Part of a small language model's weights.
Training: a variant of Adam for these matrices, 10284 steps.
Each number is 50 + 12 x the weight over the matrix's rms, rounded and kept within 0 to 99. Layers, rows and columns count from 0.

# layer 11 MLP gate, 832x320, rms 0.0871, rows 245-281, columns 256-319
52 62 51 69 51 59 43 56 44 51 73 36 22 41 52 78 32 51 54 47 51 62 61 59 45 56 29 49 72 56 60 75 58 48 45 59 41 59 51 44 45 54 43 70 77 33 53 50 35 59 44 51 57 62 45 61 42 38 45 57 56 56 47 66
62 87 36 44 60 42 44 59 60 62 55 46 44 42 43 55 67 48 51 66 18 48 54 49 58 35 47 45 57 43 70 54 63 60 33 55 32 59 37 78 37 43 66 47 60 33 43 64 42 56 54 55 68 37 47 38 36 66 46 69 43 48 60 45
32 53 49 34 54 67 59 66 43 58 35 37 37 53 41 55 56 72 44 57 38 62 58 52 43 43 56 51 46 42 55 66 40 39 68 32 48 56 60 45 37 58 69 35 57 41 45 47 81 43 57 39 54 49 60 59 66 26 61 48 48 34 47 51
61 70 64 52 56 51 74 35 42 46 60 67 48 65 69 43 47 29 56 56 69 69 70 47 59 50 35 40 57 57 54 48 37 54 39 56 56 57 63 63 60 54 60 45 54 57 30 58 37 73 51 48 45 46 38 38 48 39 41 68 84 60 36 19
49 65 55 61 61 46 57 43 60 59 67 45 58 58 70 28 49 53 54 44 43 58 44 31 58 31 51 31 50 65 43 55 41 36 62 28 46 53 47 58 42 34 28 39 71 51 36 49 45 59 59 58 49 73 52 37 52 71 43 52 60 63 51 54
26 45 42 48 41 25 63 36 88 56 47 49 35 45 45 23 62 54 46 43 63 54 58 46 51 46 38 46 64 69 42 52 45 48 43 41 53 52 68 52 51 32 42 34 61 48 46 54 66 65 34 44 39 52 64 63 41 56 50 49 74 50 42 36
61 59 56 35 49 61 51 35 61 42 52 54 47 43 36 63 61 52 31 57 52 75 43 58 34 50 39 48 47 68 51 75 47 69 32 73 38 63 59 66 46 43 54 39 71 73 12 43 41 46 64 45 59 54 63 48 37 36 57 71 53 57 41 39
62 58 37 29 30 54 45 60 56 42 39 46 54 52 29 71 73 22 39 43 76 81 62 47 52 60 61 54 51 45 65 38 45 36 50 69 63 39 36 42 56 49 42 44 67 65 59 35 54 35 38 38 59 54 34 68 55 57 33 53 40 50 40 37
45 58 43 33 44 51 47 44 56 51 53 25 54 62 46 70 47 56 47 44 30 57 82 67 43 62 34 59 69 47 47 56 37 54 47 57 47 58 55 47 53 57 47 22 35 49 26 42 38 46 43 48 51 51 85 54 52 29 72 52 64 34 65 30
63 50 49 47 38 68 49 19 65 37 40 44 47 52 42 41 47 51 58 46 46 75 58 52 71 48 51 35 50 47 64 53 48 38 53 30 46 55 73 40 54 49 48 36 64 60 48 47 73 33 44 58 54 45 40 56 28 43 48 33 69 55 75 27
39 65 73 58 43 66 56 48 57 70 55 40 58 37 48 53 20 50 42 38 30 77 33 39 46 43 51 30 72 69 62 65 35 45 48 59 53 38 54 48 39 53 49 63 59 52 15 47 68 38 45 47 62 65 61 38 52 49 55 53 39 47 63 44
39 36 58 59 70 43 53 38 43 38 51 55 26 46 37 72 68 50 63 45 28 43 46 41 59 49 51 66 56 60 69 50 66 47 62 26 49 60 51 58 52 48 67 56 50 42 36 49 24 61 76 39 47 42 70 47 64 57 65 57 62 52 56 52
51 42 61 45 54 64 43 58 56 34 45 45 38 44 51 39 42 65 33 47 45 62 66 61 44 43 90 47 44 43 63 50 32 36 63 61 50 57 51 31 56 56 43 51 60 40 53 64 62 56 33 62 34 76 62 20 39 41 53 35 60 55 51 44
38 72 63 29 55 46 56 48 55 33 31 25 61 49 67 50 68 49 54 40 60 32 49 56 53 41 35 53 56 64 61 32 65 45 66 48 46 59 39 59 51 53 29 59 53 76 59 55 22 61 46 53 70 47 53 54 58 38 48 61 45 61 57 48
57 45 59 49 50 76 45 33 58 47 34 36 55 47 46 41 47 33 64 47 61 62 41 56 53 47 61 70 48 49 84 41 59 50 47 61 47 44 65 63 42 81 64 37 43 46 38 57 61 31 52 29 52 69 27 46 50 53 49 51 33 52 46 24
28 67 30 59 69 58 46 51 54 58 54 32 59 38 46 47 66 29 55 61 37 50 48 55 55 57 29 53 56 49 56 52 52 35 57 59 37 58 58 68 51 42 68 58 63 70 42 63 60 68 56 56 55 43 59 52 36 62 29 55 53 42 34 43
45 48 59 32 62 65 62 42 62 49 24 43 52 26 42 43 49 55 33 66 44 60 40 63 62 44 45 72 41 64 71 66 63 54 52 65 49 62 54 65 50 56 30 44 44 47 58 33 53 52 57 55 58 32 58 41 50 33 31 59 49 56 48 74
31 69 45 59 47 65 42 42 48 67 44 55 51 54 31 56 67 52 39 55 48 63 33 39 50 75 40 57 42 63 60 33 51 48 38 59 51 61 32 43 44 32 58 66 72 56 48 54 50 47 43 39 51 50 50 44 54 23 57 64 69 62 69 36
47 58 44 59 47 48 39 41 50 62 61 38 50 47 40 48 59 37 61 45 46 43 47 48 40 59 72 35 64 42 56 55 40 46 68 46 51 67 64 28 62 50 44 58 42 46 63 38 51 36 46 44 51 37 59 37 45 57 31 48 48 46 43 41
49 46 61 56 57 42 28 48 76 36 30 30 43 52 64 62 61 52 40 52 53 55 64 62 34 52 73 35 40 45 46 41 49 42 56 59 50 47 55 43 42 52 57 30 55 53 47 33 53 52 51 21 52 44 50 23 47 64 63 77 46 78 51 67
49 46 68 51 39 60 53 62 64 39 28 54 40 28 43 61 34 56 38 38 55 58 45 72 53 43 46 62 55 71 70 41 77 28 77 72 44 39 63 43 39 39 74 50 59 51 63 48 27 37 33 43 43 34 72 25 44 50 57 37 51 48 52 67
27 65 22 37 66 64 27 51 43 59 28 26 53 38 49 58 62 36 08 46 32 33 82 80 52 54 38 57 62 51 58 44 48 42 58 48 58 51 54 14 58 70 52 53 52 59 53 58 47 75 51 34 50 53 72 54 45 43 32 55 52 53 38 47
40 60 64 46 22 53 48 52 47 55 33 46 64 25 60 77 30 47 37 50 56 63 67 60 31 56 66 51 65 70 42 50 63 53 46 45 42 45 58 56 44 57 31 36 58 63 38 45 44 56 74 26 67 60 69 41 65 50 55 63 58 50 41 53
54 38 37 50 41 50 45 46 59 61 59 35 44 49 53 54 64 51 39 56 65 40 75 65 33 53 60 52 57 43 56 61 56 38 52 58 33 48 51 33 41 37 53 62 37 50 56 63 44 31 71 83 42 46 57 53 54 41 71 55 59 54 53 64
67 59 83 51 63 57 36 48 60 52 58 24 24 64 48 81 55 54 23 59 40 48 48 61 61 48 46 64 33 39 76 39 52 50 56 51 40 71 53 65 61 67 72 66 66 64 45 46 54 66 61 49 46 38 73 41 50 72 42 70 39 54 48 50
52 64 49 65 54 47 55 43 37 55 64 46 27 43 55 52 61 50 53 31 48 47 46 42 28 53 35 43 44 43 33 50 69 60 46 73 46 51 53 57 41 74 35 63 76 47 55 66 53 45 45 76 61 52 49 36 59 47 40 49 60 37 64 69
43 46 47 56 70 30 35 27 42 55 40 50 30 53 53 51 45 55 60 60 66 50 40 48 37 74 65 64 65 31 30 70 83 50 49 45 51 69 58 39 60 47 59 41 53 62 53 55 42 45 30 55 37 59 61 75 56 74 36 62 43 45 51 45
60 44 41 35 25 64 54 42 36 50 61 45 58 61 51 66 64 54 20 44 62 45 53 37 40 57 60 45 38 43 46 70 70 37 39 48 50 60 59 45 53 62 65 36 50 43 44 65 64 49 46 41 60 38 40 61 48 25 51 57 46 70 58 52
64 59 80 49 51 47 53 46 40 53 45 47 43 56 63 39 37 39 58 62 46 65 45 50 39 59 52 43 70 66 46 66 56 40 63 61 44 43 55 44 40 58 46 65 76 41 48 35 44 41 45 59 56 63 42 48 70 34 40 61 56 47 48 49
38 36 19 53 47 60 47 53 40 40 69 37 37 43 41 45 45 83 64 57 43 51 77 59 49 56 45 41 38 54 72 41 64 39 41 49 32 53 59 52 37 61 59 41 49 53 44 70 46 39 36 55 65 18 63 62 55 64 64 51 50 58 65 36
39 59 47 23 35 50 36 56 31 51 46 57 43 44 35 79 54 53 48 47 73 50 78 56 24 60 67 68 46 59 46 57 35 61 68 48 38 51 57 46 56 58 72 26 38 65 42 72 60 42 39 43 63 52 45 52 50 39 52 55 59 38 44 43
34 39 33 47 41 59 71 58 25 52 52 51 42 33 55 42 54 53 27 51 40 82 45 51 60 50 33 59 68 65 52 44 40 55 34 70 39 77 47 45 59 60 45 49 62 41 56 53 67 47 52 45 52 40 61 50 62 50 43 35 60 75 47 48
54 59 67 72 34 35 42 57 55 39 52 11 33 53 48 48 51 50 36 66 65 45 61 56 30 65 58 57 26 39 42 24 52 68 52 56 35 40 71 43 54 29 47 39 68 57 39 55 83 51 42 53 70 32 55 44 44 63 32 70 57 69 72 48
33 43 47 40 40 45 39 65 41 36 49 55 49 39 60 56 49 53 36 41 47 60 53 45 67 63 50 54 38 52 29 50 64 59 57 60 41 56 59 32 69 57 40 38 49 40 51 70 63 39 70 48 55 48 60 50 59 63 54 54 55 68 72 33
27 55 52 64 39 44 70 44 65 63 46 62 52 61 57 51 64 45 48 42 53 47 77 63 32 45 60 48 88 25 54 60 44 29 81 49 40 48 51 30 43 63 51 45 49 33 42 38 27 43 23 53 62 54 34 62 59 51 40 51 54 51 54 49
52 55 40 42 46 56 59 56 61 50 53 42 55 38 24 39 48 86 52 73 49 37 67 89 25 59 38 55 41 56 68 44 40 53 53 57 57 61 58 36 58 73 68 59 46 60 39 50 56 70 31 48 50 59 41 26 71 27 46 37 70 45 56 56
39 56 47 32 46 75 28 27 48 63 54 47 53 61 56 73 41 48 53 44 34 44 46 38 37 43 46 42 42 51 53 36 50 50 48 63 54 71 41 41 47 69 55 54 34 52 42 52 44 37 40 57 43 44 44 50 41 59 26 71 48 42 62 42
# layer 11 MLP up, 832x320, rms 0.0917, rows 245-280, columns 256-319
60 82 65 59 31 42 42 50 51 66 62 63 73 43 31 64 39 52 52 50 52 46 56 62 51 73 63 44 58 60 46 55 42 58 32 51 39 57 59 47 29 49 52 46 68 38 38 41 57 55 40 55 40 33 57 52 47 33 43 58 46 37 44 68
50 55 55 37 52 39 77 43 45 33 41 41 42 37 49 37 70 51 55 44 69 51 56 43 44 36 51 51 57 69 31 70 56 47 81 52 56 38 45 61 54 51 40 57 24 53 53 54 49 52 68 57 57 41 48 47 55 43 56 49 48 77 45 61
52 68 38 36 55 35 57 39 65 48 40 80 51 56 68 58 34 37 67 52 69 65 54 40 59 62 68 61 39 47 53 51 69 41 38 70 52 30 41 51 34 66 41 30 49 26 25 21 51 51 52 58 46 61 53 62 54 51 34 67 39 30 36 46
58 64 63 43 47 76 54 52 61 66 45 41 68 43 68 58 49 51 43 56 52 67 84 56 75 39 68 53 60 41 52 41 41 60 53 56 45 49 44 75 53 55 44 69 48 52 33 54 68 68 41 65 55 59 53 52 41 43 26 44 61 56 41 73
56 54 39 49 45 41 66 51 48 59 50 79 54 60 51 63 48 53 40 33 41 58 58 57 51 50 22 53 61 49 46 40 42 61 60 48 67 67 39 44 50 50 56 58 64 40 73 52 58 43 56 63 56 44 39 66 65 57 62 32 25 34 25 65
62 39 43 61 63 63 43 65 53 58 61 63 30 61 64 31 47 34 52 40 62 63 24 49 48 42 59 69 46 68 47 71 56 52 44 23 56 47 34 41 41 64 74 50 42 54 37 50 56 40 67 59 55 59 66 66 60 16 56 68 51 46 53 35
53 45 53 59 29 46 52 34 35 46 62 44 67 42 46 45 46 31 40 51 44 42 73 47 45 44 67 42 45 78 26 46 30 56 32 64 57 34 68 44 43 39 41 51 61 26 61 44 60 53 59 69 48 53 33 45 22 69 31 46 51 17 42 71
60 38 77 51 63 46 75 46 72 61 54 44 60 29 41 57 22 39 27 50 55 66 55 39 50 52 57 34 37 26 63 52 63 30 60 45 63 58 41 41 58 53 75 75 44 51 62 55 36 59 65 61 56 78 48 46 50 38 53 61 52 39 48 26
42 61 75 71 60 49 55 33 42 42 39 72 46 61 36 55 28 42 48 61 60 45 34 33 51 46 75 47 52 71 58 46 65 50 82 36 48 52 51 60 30 73 44 44 61 35 37 51 38 44 56 40 59 54 34 46 49 82 38 31 31 58 63 74
62 40 52 55 64 51 37 53 52 19 24 66 47 81 31 47 60 67 71 76 19 63 65 40 58 27 49 33 43 28 61 42 53 55 39 48 45 43 55 45 61 35 35 62 48 64 72 19 60 43 75 58 52 67 37 50 26 52 58 29 33 61 40 60
50 50 56 52 51 56 66 55 50 66 21 70 48 43 36 53 49 53 49 33 40 48 38 52 53 62 39 48 38 35 57 71 68 49 51 44 30 48 57 54 58 70 53 42 37 53 66 60 43 62 29 42 58 32 54 51 34 49 35 34 50 43 48 35
42 36 48 50 40 49 64 44 42 38 47 62 52 54 38 55 43 62 47 38 46 44 57 60 46 54 70 55 45 46 45 33 66 40 43 53 35 60 40 30 48 51 48 50 42 66 45 43 50 44 43 38 46 64 72 54 59 66 34 53 62 64 48 46
39 65 40 43 56 52 25 53 49 55 46 35 66 58 49 37 63 59 45 61 49 25 48 42 72 47 48 56 62 47 60 56 52 60 70 45 53 65 38 60 30 49 28 62 59 48 48 65 28 29 53 49 41 43 56 36 49 45 57 44 63 41 58 75
57 39 32 46 38 44 67 68 32 85 75 76 53 35 40 59 44 64 34 58 24 47 70 55 51 64 66 62 44 34 77 71 28 53 64 40 45 37 32 38 53 56 62 39 43 40 37 61 55 31 73 52 45 67 49 47 37 37 71 44 54 54 65 38
45 44 34 33 57 49 27 45 45 56 35 57 34 41 46 47 49 66 29 63 55 32 47 65 48 47 43 51 73 67 43 55 38 42 63 50 53 59 51 56 55 44 49 53 41 58 52 62 65 40 59 67 47 52 62 57 65 70 52 35 53 45 44 35
44 20 20 46 69 38 57 36 60 47 55 40 53 33 52 51 39 19 62 35 52 50 46 38 53 47 48 44 87 48 27 59 71 53 62 35 78 37 57 42 40 53 61 47 48 40 51 65 51 55 51 45 50 64 52 60 23 46 56 37 32 35 36 41
72 37 51 63 51 54 52 50 33 31 49 47 42 47 60 56 25 49 48 57 20 43 62 53 38 70 37 46 78 40 55 48 48 55 42 56 31 33 51 41 47 52 47 77 45 43 75 72 69 47 58 55 48 53 42 48 65 15 58 45 52 27 69 49
66 39 43 45 53 52 70 59 42 42 49 47 43 54 74 50 40 38 54 54 52 56 62 57 46 27 51 56 70 52 52 61 56 39 61 39 35 47 62 44 46 44 57 04 49 46 54 60 52 38 57 63 55 70 45 50 57 71 46 59 32 49 30 57
42 48 71 61 31 43 71 46 42 79 59 52 66 63 48 50 61 49 41 53 46 29 30 58 58 52 33 33 51 56 53 45 43 39 39 56 66 22 51 62 41 39 48 49 53 71 54 34 61 61 55 42 42 56 38 50 27 42 28 41 37 48 38 25
58 54 35 66 44 70 52 45 36 56 44 50 44 51 47 62 42 25 46 46 43 52 42 68 56 49 39 45 32 42 40 71 29 56 69 44 59 50 44 47 49 42 51 74 50 48 49 48 49 51 62 65 61 44 36 39 66 55 55 56 44 52 42 57
52 56 38 49 68 57 36 50 58 46 44 30 32 61 41 76 51 54 43 56 42 45 46 64 54 51 18 40 39 65 62 57 61 39 79 42 75 40 59 53 54 39 49 57 51 49 49 67 53 39 44 32 51 34 40 54 50 49 63 36 57 53 46 44
78 51 50 56 58 48 42 40 54 67 55 76 53 66 39 58 55 71 38 54 64 47 36 52 63 46 41 61 54 64 72 65 54 68 53 52 40 62 30 55 56 69 46 52 69 39 44 39 29 35 50 66 61 40 74 42 66 58 69 23 59 67 59 47
35 52 57 45 44 46 64 72 53 58 28 41 47 58 45 42 52 61 65 53 31 40 36 37 41 64 34 52 46 63 37 46 59 58 64 61 53 53 58 59 44 42 59 50 44 56 53 38 43 66 25 28 43 40 50 58 32 45 39 52 57 75 48 51
33 63 60 47 68 47 60 55 39 38 67 74 59 48 58 64 29 45 32 52 52 59 28 67 55 50 54 61 41 51 65 41 42 42 59 31 46 54 48 86 57 56 64 44 62 51 55 50 47 45 38 27 50 62 50 58 52 61 48 51 42 45 52 55
42 59 44 58 39 71 55 46 49 69 42 43 63 53 48 39 75 39 52 51 50 51 61 57 67 55 39 49 53 48 48 41 40 52 38 46 78 49 36 49 38 44 36 52 55 63 47 45 49 37 36 42 50 43 47 36 50 41 69 39 47 41 39 51
50 47 52 40 56 69 58 80 50 45 46 56 50 46 37 39 53 65 39 66 22 61 48 58 62 51 21 65 58 58 61 27 36 42 33 52 52 54 54 49 56 34 53 66 57 41 57 50 47 65 33 46 55 52 55 44 53 75 40 28 64 55 47 42
45 68 44 38 69 49 64 28 63 38 47 44 29 34 54 48 33 61 54 49 53 45 52 48 70 48 48 56 48 46 36 41 49 52 29 44 56 40 41 50 61 50 40 40 61 19 44 38 35 60 39 40 64 62 54 37 71 34 79 73 58 38 68 70
66 47 60 48 51 52 76 51 42 37 63 53 56 35 59 83 69 57 50 39 56 45 40 41 41 35 44 58 28 51 32 65 70 59 41 49 75 44 54 51 40 43 50 77 46 51 73 40 49 70 41 58 47 55 58 42 50 41 38 45 46 36 42 64
71 59 48 35 58 74 50 67 52 39 49 44 41 37 41 59 62 59 63 56 55 34 51 49 46 47 48 51 55 51 47 30 48 70 10 43 72 45 46 62 57 45 39 58 46 56 45 42 53 56 43 56 36 61 50 35 32 51 44 50 49 58 53 36
42 59 32 57 52 36 61 39 55 56 52 49 44 32 54 66 62 56 58 53 42 70 45 65 50 58 21 63 47 59 44 41 60 68 45 41 57 52 54 47 74 50 52 36 68 71 53 39 45 56 50 48 77 53 47 50 44 43 30 54 36 54 68 52
28 55 61 50 60 56 48 51 47 41 64 42 61 58 57 64 32 28 54 33 60 54 51 64 63 57 52 55 64 52 53 37 46 56 50 43 57 52 59 79 49 46 28 76 48 41 68 37 51 47 55 63 50 59 56 62 41 52 64 64 39 48 45 38
46 52 30 45 47 56 65 40 52 41 40 44 59 36 45 54 74 36 42 60 63 78 46 45 37 36 78 45 70 56 43 63 61 43 54 45 55 51 67 41 62 44 65 38 60 27 53 52 62 42 55 51 54 65 38 46 53 43 49 45 59 93 56 79
52 41 56 31 49 41 58 71 51 40 38 62 60 48 50 55 48 45 60 41 53 63 52 27 54 69 73 59 36 56 42 56 48 53 50 41 47 54 70 39 42 49 55 40 36 57 41 50 50 45 71 54 41 61 63 46 33 61 72 56 56 64 70 74
45 52 51 63 40 59 69 35 26 62 36 45 49 40 56 69 62 46 60 54 47 49 64 56 30 46 55 71 59 37 60 57 62 45 47 57 49 61 61 43 49 65 72 47 54 44 43 42 58 54 45 54 67 60 56 45 62 22 53 73 72 53 70 44
43 66 44 46 37 57 52 57 48 56 51 56 52 61 47 58 56 46 41 39 41 43 56 50 76 38 23 31 43 55 39 33 12 53 50 33 57 40 53 36 29 58 63 44 46 41 44 54 66 66 57 60 21 34 38 71 60 54 56 51 53 37 47 50
93 35 52 50 45 66 48 53 63 43 46 34 68 41 44 65 48 49 43 74 52 45 53 57 43 34 61 84 55 72 67 42 46 26 36 59 68 55 64 36 65 53 58 59 52 66 52 21 63 44 49 48 38 72 37 55 57 48 60 40 60 44 40 75
# layer 11 MLP down (transposed), 832x320, rms 0.0894, rows 245-280, columns 256-319
70 47 53 44 45 55 76 47 16 53 54 57 53 71 43 44 63 50 30 59 58 44 54 70 72 46 64 58 57 34 45 48 52 56 60 57 69 42 52 56 50 46 68 53 44 42 36 62 55 58 51 32 39 30 53 52 36 62 23 68 82 72 60 52
63 40 52 60 49 61 65 45 50 60 35 37 48 45 48 46 45 43 54 65 30 60 54 67 65 44 54 61 31 47 62 46 45 57 77 37 46 36 54 37 34 62 29 39 52 42 52 44 22 63 47 51 61 55 53 54 81 47 46 58 50 78 47 45
42 52 61 56 39 32 42 19 60 31 50 47 52 57 50 53 40 55 30 50 46 37 50 64 62 46 62 57 50 37 55 51 48 61 64 39 52 64 52 60 50 35 34 44 41 51 41 53 54 48 50 73 47 47 47 30 66 70 44 63 39 59 38 60
54 40 70 38 46 48 60 58 51 61 63 23 47 52 79 44 58 44 55 56 41 48 71 53 58 33 43 52 50 74 38 45 55 47 34 44 41 67 46 42 45 57 58 51 37 45 66 45 29 50 47 48 35 44 53 30 55 44 51 44 45 79 69 37
62 48 49 53 52 38 54 37 52 71 33 52 49 42 47 43 59 31 31 66 75 39 60 74 43 58 47 43 48 49 50 63 40 66 43 58 43 38 69 54 41 31 62 60 32 56 51 69 57 43 53 49 57 46 33 56 45 50 58 75 46 35 53 45
38 59 46 48 50 45 54 48 50 86 46 58 45 54 41 45 62 52 63 56 30 32 44 50 68 51 46 57 47 67 42 44 30 55 39 45 44 66 55 63 51 38 38 28 68 46 57 36 48 54 44 61 49 32 28 45 69 34 49 58 73 52 46 70
47 73 42 54 39 52 52 58 43 39 61 56 57 36 61 70 50 55 49 53 43 58 44 52 57 56 46 61 60 60 40 44 64 43 62 42 38 47 48 55 52 47 26 44 37 52 74 46 33 57 61 45 61 54 68 54 29 73 40 48 56 46 55 50
43 60 46 55 40 70 57 59 45 57 27 57 71 45 55 58 45 66 63 46 31 49 43 46 66 52 64 43 56 47 56 32 65 50 31 53 53 69 58 55 73 48 54 61 39 58 54 54 47 53 27 50 62 51 61 63 61 57 39 27 38 48 48 37
59 55 51 60 21 39 47 44 61 39 46 44 45 56 53 56 42 54 36 50 47 59 46 52 48 55 55 29 51 55 37 55 54 37 73 47 58 38 51 59 59 51 54 27 47 57 50 33 48 56 50 61 61 51 46 44 72 36 51 47 64 49 67 54
53 58 57 53 49 60 51 67 45 50 80 69 43 63 40 50 63 52 43 34 50 52 53 50 50 37 61 46 50 43 51 61 45 62 50 63 60 62 58 45 52 55 12 58 44 49 44 48 63 57 50 57 56 37 39 33 30 52 48 50 36 29 39 52
66 45 39 48 58 52 45 40 69 50 49 61 55 57 66 54 38 39 25 53 54 59 60 46 49 31 50 43 59 60 55 35 66 32 41 53 39 39 65 51 44 45 38 41 45 32 66 57 52 21 40 37 64 71 31 53 57 53 62 52 52 42 53 45
33 30 62 62 73 31 48 42 49 70 56 41 62 24 53 57 40 60 57 58 51 56 54 55 56 59 57 47 61 55 48 53 64 55 52 43 58 54 26 56 56 48 50 36 48 45 63 55 49 51 68 38 67 32 47 49 74 50 48 55 46 25 56 46
40 53 31 51 39 64 49 64 52 47 59 60 45 53 52 58 40 45 54 55 77 41 54 49 40 52 38 52 39 61 50 38 53 44 35 65 39 63 47 60 54 44 65 56 51 59 51 40 46 74 44 60 46 63 56 42 47 35 51 59 43 32 39 77
59 50 41 42 38 44 69 48 42 51 47 68 60 44 59 56 40 54 47 62 54 62 59 36 43 73 50 58 66 26 48 62 44 64 44 42 46 58 64 37 70 78 59 40 49 33 59 38 38 37 45 67 66 32 54 36 16 47 43 33 35 52 49 61
55 39 39 48 44 58 57 42 62 58 41 65 73 50 38 38 50 53 54 44 63 54 57 54 54 54 52 31 51 56 57 63 58 56 63 41 46 80 47 45 49 61 38 54 48 63 40 36 39 33 41 44 49 48 49 47 58 61 60 73 53 36 42 46
51 55 54 54 65 74 50 55 54 31 38 34 85 73 47 35 46 62 50 45 44 38 51 42 60 73 46 51 43 40 49 40 38 66 52 65 55 19 76 54 61 54 65 31 61 66 46 64 46 68 52 43 34 52 41 32 62 38 54 61 45 59 41 42
45 31 44 34 61 59 50 27 55 46 63 66 51 52 38 40 51 58 61 54 55 47 32 42 45 31 67 55 63 58 50 54 66 24 17 58 35 58 41 82 39 37 53 50 75 62 50 48 35 53 38 75 46 53 49 47 55 54 40 64 51 61 55 45
60 55 55 47 44 30 50 49 29 52 47 38 61 38 52 52 45 55 45 50 35 66 23 61 50 40 79 57 75 51 48 41 45 32 56 42 50 69 40 52 56 30 40 39 41 62 52 71 51 43 50 37 32 37 48 52 63 44 40 39 56 42 38 50
61 40 36 42 32 32 44 43 39 38 53 46 45 56 47 59 49 41 40 54 67 52 51 56 54 49 44 55 63 42 58 52 40 48 46 51 82 61 62 49 42 65 57 41 31 34 60 40 54 45 49 51 49 60 50 27 46 42 70 42 54 58 59 41
35 51 51 50 46 56 61 43 34 54 15 60 43 31 13 49 56 51 38 61 61 63 36 47 29 49 33 58 35 48 46 43 37 46 66 51 52 76 63 46 49 59 54 44 69 42 51 58 68 53 56 60 41 55 48 60 41 58 53 52 42 48 53 46
41 61 50 59 40 48 39 29 56 44 51 72 54 53 35 36 59 48 26 59 48 72 50 47 46 51 48 77 48 44 42 60 33 52 26 62 63 49 29 70 52 52 57 55 60 48 36 64 45 32 68 53 39 46 40 51 42 46 38 51 44 46 69 52
40 67 44 51 55 62 61 63 47 40 53 52 49 62 65 50 62 52 45 50 52 54 44 56 77 67 34 50 59 45 38 62 53 45 62 59 53 52 41 53 46 77 70 48 44 42 39 59 37 46 68 82 43 33 44 32 26 66 42 23 39 52 47 66
41 45 34 41 56 42 76 41 43 42 54 49 52 50 49 47 46 64 34 62 45 82 77 60 30 45 52 64 54 48 64 49 48 46 54 34 64 57 51 45 37 39 65 55 51 37 53 45 40 71 57 51 24 60 38 37 52 54 43 46 54 56 38 53
42 46 45 47 53 44 61 56 43 39 48 47 52 69 47 63 74 59 51 53 52 43 49 54 59 55 61 39 52 32 49 50 49 58 52 46 41 53 62 41 57 47 63 55 67 67 57 42 57 46 51 52 59 59 59 46 57 34 36 66 47 60 42 34
57 47 51 52 69 49 69 60 79 46 48 21 34 39 75 63 58 56 45 38 71 39 38 60 68 47 51 46 52 58 53 77 49 34 51 64 71 64 37 50 52 40 37 32 51 66 40 47 42 45 61 50 50 37 49 53 76 42 61 74 55 63 54 50
49 42 49 44 59 45 58 58 74 53 28 59 54 51 65 38 54 35 46 69 62 65 63 48 54 54 60 43 35 53 52 54 55 58 46 65 35 43 52 26 48 39 38 79 34 60 74 36 51 57 41 61 59 58 38 40 52 61 67 46 70 57 54 54
62 49 31 62 63 39 42 66 59 61 61 42 40 35 47 30 57 33 42 32 54 76 58 45 32 79 23 42 59 49 42 60 58 37 63 26 35 34 41 32 50 40 56 47 51 56 41 61 59 70 42 38 61 48 42 72 62 78 60 70 47 69 50 62
62 42 37 66 40 47 43 47 28 18 41 47 73 27 32 60 60 51 43 38 44 40 41 73 54 69 56 51 59 74 38 66 46 58 34 50 50 36 65 60 60 57 61 46 49 41 46 72 54 30 29 47 55 49 56 66 14 58 58 31 34 45 56 41
39 49 56 38 54 66 46 53 59 37 41 44 24 62 53 29 48 47 44 44 69 82 55 61 66 34 48 45 52 61 44 68 49 32 64 51 40 58 50 47 58 48 50 71 61 50 40 58 46 41 53 33 64 47 42 53 34 37 74 53 64 55 48 50
25 71 66 49 45 70 44 73 52 67 38 56 57 54 45 45 26 20 50 55 50 60 70 51 55 43 55 55 52 58 51 56 31 50 48 43 52 44 49 50 46 56 67 35 55 50 66 45 51 52 46 76 32 25 40 45 46 44 41 49 44 52 40 64
41 39 40 60 70 38 46 77 48 66 52 47 46 35 67 30 58 50 23 40 41 47 32 57 48 52 52 40 39 43 60 72 64 38 61 74 49 61 57 39 30 53 57 47 39 37 52 44 51 65 52 46 46 39 63 46 39 61 37 54 50 63 45 49
38 57 39 60 36 30 58 32 55 48 44 76 36 33 34 16 54 64 47 75 23 50 49 49 58 40 49 44 56 67 44 50 59 53 54 26 40 41 71 48 62 54 43 52 62 40 58 44 59 50 55 80 27 45 36 50 50 72 78 47 39 71 54 74
46 52 37 51 42 51 42 60 48 70 58 47 44 35 45 53 40 60 30 63 51 69 77 51 54 69 35 46 58 64 39 40 64 58 50 47 60 67 38 24 55 77 66 63 45 29 38 49 66 68 62 45 71 53 64 56 23 58 41 45 52 70 28 63
53 64 43 50 56 37 33 34 56 40 37 44 63 38 48 32 63 54 47 48 56 64 36 47 33 44 60 73 61 31 52 62 59 48 46 50 51 41 39 56 55 40 70 51 35 41 66 44 61 59 45 44 65 48 63 52 64 56 32 42 40 33 44 50
55 61 55 39 59 52 55 43 28 33 50 48 68 34 44 39 65 61 50 61 59 63 29 59 39 53 47 38 38 80 54 72 59 46 45 23 63 76 49 41 59 55 57 57 47 36 50 66 63 87 35 57 49 49 50 40 49 56 51 53 37 49 56 41
42 51 52 58 50 42 38 40 69 65 53 27 33 39 61 66 49 71 62 62 57 27 50 59 47 41 60 72 44 56 59 49 56 33 41 33 51 49 40 72 51 60 39 52 46 65 70 58 55 79 55 44 32 41 51 43 56 35 57 57 48 43 32 57